Weights of a small GPT-style language model, trained from scratch on English Wikipedia.
Architecture: LayerNorm before each block, learned positions, biases.
Training: a variant of Adam for these matrices, 739M tokens, 11283 steps.
Each number is 200 + 30 x the weight over the matrix's rms, rounded and kept within 0 to 999. Layers, rows and columns count from 0.

# up: layer 2 MLP up, 3072x768, rms 0.036, rows 515-567, columns 192-255
# down: layer 2 MLP down (transposed), 3072x768, rms 0.034, rows 515-566, columns 192-255
up515,156,199,261,204,242,234,197,217,139,181,196,197,209,168,187,215,206,176,221,194,190,192,193,170,213,181,186,182,160,171,166,167,186,245,189,211,198,170,199,207,244,246,198,178,215,203,221,196,212,180,197,247,225,187,208,195,221,203,194,244,152,243,234,232
down515,259,265,238,207,208,145,189,246,182,168,183,186,211,248,168,192,175,202,146,173,169,209,252,202,201,188,208,176,274,183,152,175,170,243,158,151,231,209,177,166,244,165,208,245,193,224,175,242,241,212,246,213,193,189,268,241,178,209,169,198,174,166,205,267
up516,159,168,223,271,172,224,184,227,164,217,232,230,196,188,199,220,223,174,245,125,188,247,246,191,189,176,149,205,198,207,208,272,180,152,179,231,159,189,244,218,226,219,192,225,238,231,260,214,247,224,178,232,178,193,223,212,214,195,194,184,188,188,237,167
down516,191,186,165,248,158,217,212,222,216,217,198,190,258,217,217,192,234,195,221,221,198,238,258,143,177,187,220,206,142,236,146,215,209,185,225,180,187,134,200,150,188,267,176,207,151,222,241,197,140,181,245,232,235,217,201,196,211,224,221,202,125,197,216,213
up517,231,215,240,208,230,207,225,213,150,201,124,166,214,225,212,252,169,213,146,185,163,226,165,118,171,231,205,157,203,197,253,155,195,185,202,218,230,133,218,198,187,235,146,191,215,207,174,272,139,191,156,223,204,227,199,138,130,254,200,225,147,188,250,156
down517,92,231,207,279,153,158,194,182,208,191,189,210,139,180,200,202,216,222,223,196,152,152,265,245,202,263,172,167,204,146,142,160,180,197,241,205,206,223,198,220,203,242,231,198,239,199,231,196,233,183,221,209,185,230,226,192,196,224,152,176,188,204,184,203
up518,115,197,286,180,180,151,184,184,213,218,212,190,149,175,201,155,247,209,202,244,128,221,205,188,261,211,210,190,214,209,198,220,236,247,180,161,223,139,207,193,190,228,206,173,205,199,188,154,214,219,223,187,176,234,212,225,180,269,173,233,200,247,200,244
down518,182,230,167,183,266,232,214,199,191,217,212,205,220,220,222,153,203,232,186,198,206,231,191,192,206,181,266,233,196,181,198,210,221,239,256,210,224,166,161,176,176,251,163,173,179,187,171,230,249,215,190,252,224,192,159,194,122,233,193,184,145,241,250,264
up519,231,203,209,170,184,194,209,207,192,188,231,243,211,199,191,163,256,205,203,257,204,226,186,191,231,151,173,200,210,177,235,233,178,206,226,239,164,226,197,210,173,209,141,247,231,174,210,206,198,229,192,186,181,213,213,212,151,211,222,209,185,209,177,247
down519,176,180,203,188,208,202,167,196,143,227,255,220,214,212,166,205,220,159,171,203,176,171,158,208,193,247,169,182,190,193,227,192,207,231,222,174,200,182,184,224,165,183,208,195,182,186,174,171,242,179,226,217,226,208,193,157,248,196,198,216,198,219,199,205
up520,199,193,225,199,187,193,215,225,212,205,173,197,202,231,181,203,164,243,178,215,141,153,220,242,221,197,191,192,206,209,203,195,210,227,193,188,208,218,173,220,239,202,216,221,196,197,192,217,197,233,214,206,214,224,203,149,146,211,154,234,200,208,156,222
down520,254,212,240,242,208,182,192,200,210,192,159,170,192,246,210,220,155,227,259,246,160,145,211,195,166,165,181,208,218,214,209,166,215,207,187,184,166,184,199,178,242,235,177,220,222,214,210,204,205,217,201,185,172,243,114,231,160,188,117,261,146,193,217,180
up521,121,215,144,282,230,224,253,180,186,256,174,159,229,219,195,218,151,196,189,200,234,218,206,219,168,228,174,234,212,126,193,189,227,143,184,236,268,200,206,218,192,174,126,203,207,143,165,218,197,205,181,270,255,216,158,134,167,182,198,210,155,197,238,219
down521,129,133,173,224,170,182,160,199,212,164,189,182,210,199,240,208,193,205,155,226,230,206,180,193,153,203,239,205,198,236,138,227,199,238,244,176,232,211,194,217,207,183,167,203,162,238,243,223,213,200,183,249,149,239,200,216,219,170,182,200,240,213,203,148
up522,237,188,190,136,194,219,160,174,201,232,200,203,199,200,228,246,206,205,245,176,182,194,257,202,188,225,211,189,159,234,236,217,195,267,198,245,199,186,169,183,187,203,210,249,177,197,252,201,245,180,221,166,197,228,171,205,195,171,220,156,165,206,169,207
down522,149,181,204,245,244,151,214,205,231,169,185,208,164,202,147,123,237,225,179,208,198,203,169,183,173,166,176,209,214,183,195,184,222,161,188,139,178,213,219,197,241,230,176,164,211,183,167,188,157,204,206,227,190,130,217,191,199,252,219,187,248,216,212,189
up523,244,136,246,187,180,193,210,191,185,156,252,239,189,194,176,149,216,203,160,195,162,139,187,218,198,180,200,199,224,193,218,197,188,177,219,220,214,243,225,220,164,227,188,190,164,224,255,186,185,207,170,221,189,212,163,211,208,192,191,188,217,222,199,251
down523,209,244,191,171,241,186,208,199,220,193,213,197,216,203,229,195,208,192,182,186,216,222,201,166,233,229,179,184,208,191,179,196,197,212,159,198,202,195,214,182,183,194,174,158,219,212,203,170,205,192,192,210,242,207,183,235,165,185,225,222,196,211,233,254
up524,186,187,157,193,229,167,272,245,190,196,160,189,176,208,232,169,202,227,155,184,196,211,189,224,201,197,182,162,185,183,191,196,207,216,205,174,155,194,166,313,197,209,159,162,194,201,210,180,207,177,191,175,199,217,165,226,203,233,211,239,136,188,245,191
down524,246,206,237,202,217,190,183,189,195,204,225,225,205,217,174,194,238,218,195,204,176,161,201,211,211,178,222,198,205,207,263,182,197,220,241,218,181,183,188,204,152,204,208,204,141,225,264,194,232,154,196,226,220,229,229,216,212,166,188,198,167,154,156,219
up525,172,162,196,182,225,190,168,200,189,255,209,220,157,193,221,230,186,179,225,138,191,183,161,165,182,196,211,214,242,199,167,211,155,140,219,200,168,153,159,198,249,209,114,178,184,232,224,242,210,192,147,265,190,184,165,200,218,157,214,218,162,249,253,232
down525,223,200,227,201,188,182,202,238,188,165,172,159,181,248,222,242,220,233,186,230,212,122,109,212,205,226,134,215,172,165,199,188,192,194,219,219,187,180,167,211,207,176,129,206,195,236,181,197,144,217,251,177,181,224,200,204,226,170,192,203,215,173,155,142
up526,213,179,272,191,242,215,221,188,194,190,192,225,203,225,223,161,224,168,186,191,190,181,193,203,193,221,219,229,220,187,169,179,201,200,196,159,175,189,188,191,225,249,164,183,236,198,229,225,199,164,182,208,250,193,195,207,192,220,174,236,197,200,181,249
down526,190,179,184,193,216,192,174,205,202,196,199,194,172,207,192,199,219,220,212,207,207,199,184,202,205,205,196,195,196,194,201,193,212,205,192,191,207,192,196,198,198,205,201,193,202,208,204,201,186,209,188,207,198,217,192,194,196,216,194,203,188,203,206,222
up527,206,194,166,196,200,188,178,186,264,179,151,204,134,207,229,280,216,227,205,215,194,200,166,180,217,187,202,140,254,202,108,175,189,181,199,223,216,149,184,172,174,197,131,168,228,210,197,223,198,184,207,229,225,231,207,160,153,182,110,253,165,175,205,234
down527,205,182,254,202,177,200,181,149,153,126,172,224,247,200,192,168,149,236,209,206,179,261,162,161,161,239,218,250,165,197,214,162,220,214,219,252,174,189,212,225,181,206,237,159,262,247,195,192,219,184,172,202,193,245,191,228,185,236,176,217,200,215,293,140
up528,195,196,188,164,210,241,213,217,208,191,166,226,158,199,186,225,170,192,143,177,221,195,168,242,205,189,202,195,231,204,149,196,200,190,166,195,190,189,201,221,205,172,199,168,225,213,172,247,151,180,204,200,208,215,214,167,173,222,181,231,218,168,225,175
down528,159,195,167,209,214,220,244,202,195,225,170,199,212,216,199,166,195,210,169,209,211,184,186,205,195,162,138,226,194,213,216,167,171,217,189,205,216,218,192,188,209,184,188,200,204,179,208,208,194,197,209,154,199,38,176,232,221,198,203,184,203,176,197,177
up529,140,188,194,182,205,220,184,218,195,199,162,201,172,217,204,209,203,224,143,206,153,196,166,182,271,159,209,215,231,181,221,244,224,166,118,96,197,90,229,203,154,226,167,167,217,257,220,252,152,238,191,242,230,210,197,209,158,269,181,197,143,181,243,280
down529,193,237,163,229,190,214,152,248,242,193,137,212,254,197,219,165,212,238,227,246,156,144,169,193,219,196,143,192,201,209,172,155,239,202,199,197,206,190,217,206,164,220,256,202,216,198,234,210,141,156,248,198,168,126,185,257,204,251,242,170,216,185,208,179
up530,191,165,222,233,278,179,185,231,169,174,127,228,160,219,154,191,220,211,210,173,193,169,220,175,224,190,195,189,187,200,181,171,232,212,181,152,235,182,200,200,254,194,198,169,218,178,214,188,180,181,157,236,233,210,198,203,199,258,186,217,198,204,187,236
down530,197,177,232,220,207,172,165,230,204,206,171,186,166,248,218,192,189,139,202,254,187,191,205,155,213,184,217,185,172,210,209,216,235,200,197,190,190,165,193,190,217,222,208,182,237,221,209,226,184,168,197,224,245,220,243,204,206,185,189,198,178,191,230,223
up531,174,220,235,168,198,206,223,217,238,226,184,195,188,209,215,195,207,166,147,219,202,221,242,196,204,206,205,214,174,162,202,190,200,217,214,223,210,166,243,196,195,218,201,200,237,214,194,178,211,257,161,250,158,226,213,211,167,188,230,231,229,208,204,159
down531,227,225,181,203,209,220,217,224,204,161,236,191,190,203,184,179,173,222,225,181,161,212,143,185,216,192,210,175,203,189,211,190,198,192,181,216,204,198,151,176,218,176,197,207,145,196,229,180,194,121,233,109,239,172,163,209,238,239,169,207,138,186,178,226
up532,149,194,210,189,221,224,199,194,169,206,176,158,140,185,235,230,209,172,214,242,200,143,140,159,210,229,173,251,212,240,168,205,203,180,209,152,184,181,215,209,215,179,206,165,185,168,163,179,209,196,225,205,253,247,225,173,207,234,227,234,143,183,181,270
down532,209,182,222,189,204,150,195,216,197,237,96,214,202,202,161,235,189,199,201,254,227,220,225,154,193,242,206,191,151,171,179,195,272,283,219,188,205,227,185,232,184,212,186,234,155,169,190,210,191,223,198,180,191,203,139,230,189,218,145,193,171,223,140,173
up533,239,177,184,189,199,199,162,216,182,213,191,196,198,215,219,216,211,194,188,183,192,187,237,178,189,173,171,213,180,206,211,147,234,194,213,155,197,181,147,187,210,170,165,179,219,183,216,225,223,185,187,197,208,195,161,230,156,197,202,251,236,206,234,225
down533,246,268,194,230,179,239,236,230,195,216,199,194,192,201,200,205,229,207,183,179,183,248,150,210,194,216,226,200,229,169,225,227,158,233,214,208,166,194,199,219,212,274,221,222,218,195,191,259,187,199,213,227,221,229,235,198,187,192,95,262,165,191,280,236
up534,186,253,204,210,217,160,211,161,237,186,197,179,193,188,197,125,262,184,275,198,182,208,261,182,211,237,233,190,208,184,196,180,205,181,148,201,208,174,139,183,183,168,181,215,242,200,166,166,135,238,200,204,205,229,196,261,170,222,188,264,193,208,232,178
down534,204,125,188,209,149,212,214,201,189,198,211,206,226,213,178,256,202,187,203,183,211,151,201,192,226,195,183,211,212,190,176,212,198,211,200,191,176,180,237,214,173,220,168,187,205,161,245,210,276,205,194,178,189,196,188,183,270,204,240,123,186,200,197,182
up535,193,181,220,210,247,160,179,184,191,229,203,246,215,224,200,177,221,171,190,184,186,213,198,223,197,212,268,224,201,166,211,197,184,192,238,227,187,211,162,186,243,155,197,145,225,234,213,240,162,191,220,215,224,206,222,210,198,211,164,297,185,199,231,203
down535,199,214,217,169,180,252,178,169,150,224,203,227,144,172,166,227,219,170,181,203,139,191,182,218,176,209,216,236,230,169,171,170,234,157,169,177,218,210,226,224,201,184,230,166,195,220,170,166,202,197,184,208,131,158,197,231,215,218,220,156,211,174,229,151
up536,197,154,185,177,191,225,231,196,140,159,187,228,103,224,206,263,239,172,204,173,208,183,243,166,230,204,207,257,234,134,212,248,182,188,277,241,205,175,209,209,233,219,129,197,210,173,270,206,207,217,196,279,191,195,182,237,155,204,197,160,213,186,171,196
down536,81,212,191,237,172,190,182,151,183,164,174,208,185,223,262,318,218,133,250,190,215,207,188,192,161,253,190,243,182,179,199,165,215,156,223,238,186,189,156,135,225,240,173,187,231,193,163,160,189,200,247,287,170,258,191,194,162,199,240,202,202,202,267,214
up537,188,195,203,179,207,197,238,252,204,173,158,200,207,196,206,197,205,237,230,186,207,163,159,150,217,191,188,177,225,175,239,188,177,204,175,196,180,212,210,264,195,192,191,213,168,172,188,219,205,206,185,206,181,203,213,210,236,247,249,204,177,184,193,189
down537,196,205,212,205,209,195,168,174,183,208,217,203,227,187,185,225,174,240,204,175,192,185,215,202,197,215,168,205,194,167,188,221,194,194,182,180,197,207,210,228,180,180,225,246,204,197,214,203,186,218,135,191,169,180,201,193,197,177,170,184,191,235,162,203
up538,163,204,211,171,185,189,174,245,211,192,132,160,188,194,207,161,283,240,223,219,210,259,171,188,272,239,191,172,251,168,202,184,167,177,166,227,197,169,213,220,220,195,230,215,215,208,218,253,186,160,221,196,243,189,223,239,179,265,197,136,163,227,265,257
down538,181,174,170,202,183,222,220,225,157,253,161,199,222,195,192,180,194,224,198,186,195,213,204,222,219,161,213,182,195,208,227,198,181,181,244,169,158,195,253,257,205,201,156,221,213,176,252,201,166,198,155,221,162,211,207,251,216,222,202,228,185,208,228,210
up539,227,205,188,197,255,173,133,194,195,191,197,184,189,210,225,241,221,174,251,158,243,224,185,188,212,238,184,190,245,172,188,267,177,172,171,193,203,201,173,154,156,210,201,189,215,214,231,179,145,198,182,197,206,233,229,218,171,165,202,189,120,223,266,255
down539,264,169,194,266,238,174,163,230,230,168,253,182,230,151,147,185,178,154,224,207,185,236,203,162,193,223,277,207,178,196,186,177,179,202,211,221,207,208,145,192,173,191,179,199,140,197,195,192,255,188,156,168,148,184,145,177,206,165,168,171,194,156,139,168
up540,128,197,209,243,246,230,210,236,167,225,192,232,175,197,218,215,193,166,183,205,196,191,178,229,216,189,234,255,222,193,197,192,167,211,187,213,186,159,178,217,237,192,195,189,206,182,233,212,201,187,147,225,236,227,227,177,197,209,210,204,179,213,248,231
down540,203,168,190,189,208,211,185,182,210,223,171,184,207,219,221,186,177,198,212,208,192,199,190,252,219,210,191,191,191,203,182,182,197,174,199,227,222,223,197,213,224,222,233,196,203,203,181,223,171,189,226,201,203,242,204,187,187,189,193,215,202,150,203,180
up541,187,187,151,200,189,246,194,199,200,163,193,163,170,183,173,224,250,199,182,237,201,210,186,233,217,225,188,158,208,158,200,176,170,177,217,219,200,171,252,268,207,203,197,221,149,205,194,208,188,160,203,192,161,192,235,225,182,211,149,214,195,164,229,197
down541,180,197,169,162,212,205,190,221,207,240,170,207,258,185,185,203,219,195,196,195,163,156,168,206,196,193,163,206,180,227,234,225,155,194,184,230,165,175,187,221,218,189,243,197,220,225,182,232,198,247,194,171,211,242,209,198,238,211,204,180,212,195,238,212
up542,213,183,262,196,239,183,273,171,170,208,191,200,181,213,173,203,231,194,172,196,219,211,196,230,218,180,222,251,167,250,183,206,233,189,209,153,172,127,217,165,203,222,154,155,229,199,217,191,209,213,198,182,201,196,191,217,156,174,182,189,182,254,275,192
down542,202,180,191,216,207,165,207,171,163,218,187,168,243,208,162,195,172,255,217,243,123,242,221,214,194,257,183,160,179,275,156,187,126,208,228,194,176,188,159,247,258,207,214,186,240,232,146,246,250,248,234,202,269,206,194,159,196,139,229,227,190,229,164,232
up543,154,205,189,279,213,184,235,222,162,170,138,223,174,215,168,226,167,217,236,178,251,181,155,207,117,202,218,228,223,179,195,179,187,134,192,158,159,240,161,265,222,211,206,177,223,156,132,228,273,206,183,257,273,237,234,196,148,139,167,156,153,224,275,228
down543,204,201,206,177,122,165,244,241,153,195,159,209,225,181,203,192,161,255,225,192,152,162,182,178,213,172,94,183,147,215,226,228,219,228,196,210,144,203,214,175,110,230,227,212,229,237,207,108,192,211,204,133,265,199,104,171,145,228,205,156,203,289,216,183
up544,117,179,220,215,204,241,240,197,167,204,208,209,187,226,198,279,202,211,181,211,233,206,235,165,231,147,191,188,203,177,200,243,159,203,210,216,151,198,188,226,204,205,235,177,223,208,193,244,134,180,217,226,200,218,175,208,204,193,142,164,138,176,242,185
down544,161,201,227,194,219,203,221,189,240,170,240,192,211,197,223,201,180,254,222,218,223,238,210,179,182,190,155,183,191,268,191,222,226,174,197,177,182,162,203,187,197,207,172,212,216,184,246,205,180,209,179,171,209,185,214,174,222,190,160,182,157,195,155,203
up545,179,185,184,195,195,248,160,249,221,250,145,186,220,201,205,217,156,233,200,206,184,206,197,202,179,153,236,213,252,172,239,254,162,182,181,215,191,194,140,204,211,280,164,173,179,157,213,246,198,236,229,208,198,205,194,215,165,214,202,193,153,208,206,224
down545,177,218,154,203,202,147,191,185,170,212,219,184,211,210,169,163,199,223,188,118,163,133,233,184,188,283,218,187,213,187,179,207,213,213,182,212,227,200,216,211,237,170,230,209,179,228,157,222,218,195,175,237,210,161,189,126,160,199,197,202,243,187,171,236
up546,232,142,233,206,257,188,204,232,225,200,240,222,226,260,219,191,243,173,192,236,195,183,183,226,232,201,223,242,191,220,182,202,232,199,197,231,197,192,196,208,260,218,201,147,227,266,204,232,222,212,223,248,206,252,137,180,219,172,192,227,218,252,211,182
down546,149,207,149,239,171,187,190,220,166,242,202,192,234,214,197,122,231,153,155,215,172,244,183,181,109,195,234,245,246,204,168,163,239,172,175,195,204,185,230,243,233,178,191,187,215,215,176,266,184,173,178,206,175,162,205,193,185,244,199,218,159,243,194,245
up547,187,163,208,179,207,196,183,200,202,254,152,198,184,181,174,183,199,189,212,178,172,189,183,209,218,191,218,181,213,238,194,248,221,247,185,166,147,147,218,161,187,190,152,206,210,199,243,178,197,173,199,216,234,203,167,219,208,218,178,239,173,205,186,215
down547,258,157,191,198,246,195,219,211,225,240,243,182,174,190,196,158,247,205,226,167,208,190,209,131,179,121,206,137,192,179,227,202,232,229,257,143,152,216,168,144,266,245,181,235,169,188,227,249,196,261,154,221,260,207,203,181,138,162,146,231,88,260,179,214
up548,254,199,198,230,257,195,172,177,155,207,251,223,155,237,199,204,229,136,235,161,225,190,186,187,184,252,219,229,213,168,193,224,245,226,191,209,151,205,202,158,216,199,211,208,219,195,256,186,209,192,224,207,218,215,184,193,156,146,204,194,187,183,201,218
down548,187,209,204,214,200,236,248,139,192,178,196,234,242,238,198,244,136,224,170,125,249,212,275,186,182,163,217,221,171,201,219,174,174,196,238,245,180,219,239,204,194,266,211,213,176,226,231,199,155,179,141,223,237,293,224,236,181,231,163,190,196,228,259,269
up549,174,179,170,198,191,247,242,154,200,196,253,211,219,174,160,187,182,209,225,225,187,266,161,258,178,215,202,193,228,183,182,226,225,196,153,206,153,234,222,205,201,196,259,183,180,166,170,214,222,117,191,262,233,176,189,202,194,203,172,212,208,215,225,195
down549,188,205,230,203,204,158,178,244,188,228,188,195,247,192,189,219,233,167,229,198,203,193,199,197,184,166,228,229,165,231,210,213,204,216,195,187,166,230,198,189,203,210,182,244,198,201,200,241,226,185,226,213,186,201,217,226,244,220,216,203,204,207,204,178
up550,155,230,237,247,180,227,199,281,200,208,190,198,159,178,219,190,315,160,208,207,183,201,212,230,216,175,239,216,237,189,227,188,209,138,159,193,199,196,185,208,205,161,151,139,259,220,241,167,250,202,173,250,168,236,201,242,180,221,204,221,231,216,256,217
down550,95,171,173,152,259,224,204,231,169,266,235,159,276,201,174,187,163,146,264,216,203,207,194,179,181,277,180,157,285,212,206,203,187,242,173,213,191,205,121,180,189,219,211,162,202,212,221,294,179,198,237,157,231,237,241,178,220,218,197,221,169,199,192,226
up551,166,148,234,172,206,211,225,211,179,228,222,204,193,190,193,231,210,163,238,227,220,187,179,173,140,240,225,172,176,214,198,186,180,231,179,244,158,186,187,210,192,161,247,171,199,219,241,237,215,190,210,194,191,205,196,155,224,158,177,193,160,211,176,197
down551,166,264,164,202,214,189,193,238,189,221,205,203,184,207,151,178,206,176,173,210,175,175,185,234,280,191,224,222,188,216,172,219,201,132,212,174,197,199,158,193,201,238,145,214,201,188,138,189,172,152,175,221,164,198,223,166,181,220,167,181,272,192,197,228
up552,251,165,196,125,219,213,201,226,217,240,140,219,207,194,159,206,199,174,145,140,236,181,184,146,191,201,209,179,217,190,271,229,190,194,192,220,216,234,192,171,131,196,143,208,282,198,259,194,184,214,217,179,256,193,204,177,154,282,192,185,192,253,214,190
down552,167,218,220,207,271,197,111,221,191,199,200,236,195,222,186,188,173,226,264,147,196,182,242,226,183,122,187,196,193,170,245,233,208,141,180,180,184,244,199,184,185,174,237,200,197,244,196,176,191,174,225,132,209,198,245,226,182,191,222,139,230,261,198,151
up553,142,216,160,212,158,238,266,275,195,163,143,202,178,211,180,229,168,214,176,245,201,117,163,172,237,162,163,172,243,237,225,191,194,125,218,246,184,227,215,221,184,190,193,170,257,181,174,217,235,191,179,202,204,209,269,209,210,205,203,192,137,196,164,198
down553,205,187,172,198,131,188,240,199,204,186,190,193,208,178,250,172,251,220,200,235,232,197,175,192,148,159,164,221,194,212,191,184,199,168,232,218,203,155,226,207,197,219,212,212,208,154,207,163,205,200,183,232,215,227,185,173,193,201,210,198,201,205,233,249
up554,202,138,181,215,191,236,184,187,157,169,187,194,173,233,166,225,231,231,148,199,172,207,214,172,188,249,219,181,161,184,139,150,211,171,243,199,192,144,199,172,255,194,225,220,234,218,208,211,226,206,217,248,216,209,199,174,244,154,155,230,207,243,231,245
down554,264,227,270,152,230,204,163,226,191,214,209,163,133,207,219,183,188,161,168,249,221,181,171,213,175,173,214,164,231,218,184,207,220,176,190,196,179,184,232,167,234,256,178,195,219,222,197,193,177,200,229,238,255,180,167,170,192,206,138,268,239,196,197,198
up555,159,198,199,179,152,195,209,228,205,211,156,208,214,242,173,188,194,222,224,188,183,185,168,144,174,174,183,186,191,192,171,181,187,219,189,230,224,161,183,225,213,186,171,182,219,207,234,200,133,230,203,229,229,227,139,208,160,202,208,253,150,240,228,189
down555,249,229,231,242,217,156,217,210,241,217,226,185,255,172,195,195,175,203,201,187,159,191,224,237,183,218,218,202,207,191,166,164,183,194,211,185,233,252,179,179,139,173,164,216,212,205,173,236,196,190,223,164,228,258,191,245,151,262,156,245,166,170,141,198
up556,162,214,183,147,192,228,206,178,214,201,130,191,169,199,204,148,240,221,229,262,259,158,175,202,252,163,209,196,239,206,160,191,223,171,153,187,174,217,195,228,197,199,193,180,160,229,206,247,174,180,217,177,252,202,161,158,212,251,182,195,209,219,162,261
down556,209,194,207,222,219,247,191,185,190,192,212,182,251,199,187,245,220,189,230,161,170,203,190,201,177,215,212,222,181,207,194,115,191,136,162,196,254,222,174,204,197,239,201,193,189,211,194,218,218,198,253,207,207,187,186,186,231,234,155,230,221,149,203,202
up557,174,175,162,194,196,249,220,158,199,196,188,219,178,179,170,227,203,223,207,257,183,189,228,154,228,166,206,184,242,218,210,243,160,150,187,223,221,158,184,224,253,158,175,120,209,206,197,230,193,212,161,188,208,204,158,208,227,220,220,207,194,222,210,259
down557,255,235,203,205,163,167,146,176,207,191,249,225,195,177,205,162,205,239,226,238,193,187,220,182,177,192,235,190,209,246,220,207,199,187,209,159,242,156,201,222,169,163,180,159,168,157,174,152,194,221,221,199,200,255,179,162,218,202,239,234,217,200,169,194
up558,190,152,217,165,240,251,199,235,163,186,191,191,155,211,232,225,214,170,208,255,139,141,213,198,200,171,230,186,183,152,181,233,226,237,185,236,192,192,198,220,267,191,166,232,210,194,212,273,249,124,204,204,220,221,202,201,154,201,205,243,196,234,214,232
down558,214,187,128,274,217,176,191,207,239,253,235,182,189,207,248,221,199,203,224,201,202,192,245,224,157,186,265,207,262,217,282,169,198,229,194,198,210,209,133,171,199,207,166,155,148,236,270,209,219,140,196,211,224,202,181,211,180,224,126,224,143,226,222,186
up559,207,229,190,230,193,218,232,202,199,204,193,197,256,197,225,191,243,185,219,224,197,208,192,247,207,151,204,211,218,213,192,173,178,237,222,173,198,192,144,217,240,186,204,184,247,153,264,284,199,193,188,205,226,197,168,243,191,191,232,229,197,201,212,158
down559,194,195,225,192,155,187,239,197,205,183,158,199,157,200,106,211,181,185,185,203,149,181,120,208,206,198,194,219,211,196,177,207,200,164,186,200,213,212,212,226,188,200,238,204,211,181,216,231,256,199,176,219,177,200,230,209,230,163,185,179,228,226,206,161
up560,204,237,200,207,214,178,233,228,199,128,207,254,212,219,190,179,213,260,228,209,141,150,184,207,253,221,175,210,204,233,231,289,220,145,143,221,145,98,223,201,225,255,155,190,180,206,226,195,228,241,250,171,179,235,174,213,177,187,220,191,194,260,197,184
down560,221,180,202,218,231,222,180,203,239,187,130,189,211,206,207,179,170,232,206,183,208,139,238,202,204,179,220,227,150,173,225,206,185,213,209,149,189,176,240,186,202,195,207,212,179,194,166,230,233,184,162,230,134,259,192,198,142,219,198,166,188,165,210,210
up561,196,215,202,187,193,213,163,183,151,201,172,197,187,197,231,243,242,139,202,187,176,229,188,178,168,189,222,224,205,199,173,281,201,173,211,184,217,220,167,172,211,176,229,180,208,214,212,243,216,183,168,220,243,204,191,183,208,187,171,234,184,160,218,216
down561,142,192,249,155,181,216,204,206,238,231,227,185,147,195,174,260,287,205,232,185,187,191,227,156,185,223,256,215,247,212,226,239,183,253,217,204,149,201,214,178,188,193,287,158,137,185,175,189,237,163,229,181,173,238,160,179,244,152,218,226,194,196,266,164
up562,201,147,152,170,198,173,187,237,213,130,164,238,136,230,200,199,170,245,144,216,252,262,173,222,217,163,197,211,242,168,188,229,165,235,176,157,202,182,219,179,228,184,196,210,251,185,181,195,192,195,249,269,206,248,209,202,140,229,172,167,139,221,226,219
down562,199,223,205,240,180,183,148,215,226,167,190,231,234,181,234,236,226,162,174,200,194,161,224,176,158,210,152,227,202,198,226,168,199,187,163,169,155,170,206,177,185,209,179,205,202,215,233,153,179,222,270,206,129,188,121,190,244,252,223,199,188,171,236,202
up563,217,206,198,261,201,206,201,160,204,191,237,236,186,234,166,186,170,181,238,208,198,176,233,197,190,241,233,203,229,215,181,222,223,211,185,221,202,209,207,170,213,193,224,155,226,166,249,214,161,253,190,222,237,198,195,207,156,147,148,217,144,219,152,237
down563,121,264,171,200,192,173,277,205,122,204,151,190,171,192,197,224,135,250,205,244,210,179,183,202,191,219,196,122,267,151,170,210,194,138,183,217,223,134,269,225,236,158,199,198,200,200,188,170,138,208,191,152,226,199,247,197,153,247,213,181,181,196,231,170
up564,184,260,148,255,188,193,178,220,235,179,180,201,226,183,194,195,228,223,196,210,185,184,155,185,219,165,183,206,253,197,210,239,162,156,139,187,239,142,208,251,221,239,160,235,188,173,147,207,198,188,236,194,187,203,215,197,145,201,208,210,132,183,212,215
down564,175,213,227,230,161,167,195,184,193,158,293,231,216,209,238,187,221,209,224,213,217,228,212,203,217,231,183,192,226,159,205,203,170,199,180,201,223,183,205,195,274,168,226,170,199,192,204,171,266,242,170,253,216,171,153,219,214,220,219,267,197,202,213,192
up565,210,208,207,190,251,168,200,164,145,259,156,198,183,220,206,166,220,158,170,188,206,205,184,152,246,235,225,239,222,182,196,236,187,228,186,184,212,142,199,195,245,204,193,205,223,232,209,215,174,170,197,207,212,204,198,208,145,176,160,252,164,230,197,212
down565,239,233,128,137,231,192,180,252,211,212,186,180,210,220,277,218,160,154,276,214,168,167,154,183,188,180,233,177,222,170,188,206,215,214,176,163,168,160,188,191,199,191,191,188,195,209,203,154,250,246,210,269,245,195,222,226,201,143,239,217,177,194,192,211
up566,223,201,214,178,210,186,240,200,199,231,201,264,200,249,177,210,203,200,195,190,197,162,158,158,232,206,233,222,240,192,209,251,171,210,188,200,187,224,149,196,174,276,203,174,264,173,205,193,211,218,191,269,210,179,163,190,161,196,170,234,203,218,224,217
down566,201,158,198,264,187,226,250,247,172,180,253,173,121,177,162,184,193,194,162,231,198,160,210,225,194,192,236,218,273,222,186,216,176,260,143,172,259,190,179,217,191,177,221,217,174,190,172,204,224,50,180,150,237,138,168,198,198,222,120,195,176,193,210,210
up567,163,180,206,220,196,255,173,214,175,204,236,259,156,235,201,253,200,227,189,196,176,175,254,188,195,195,227,193,240,182,184,243,172,182,196,226,182,213,190,227,259,236,186,177,179,209,209,246,253,201,162,208,206,218,149,241,183,183,185,225,185,159,215,197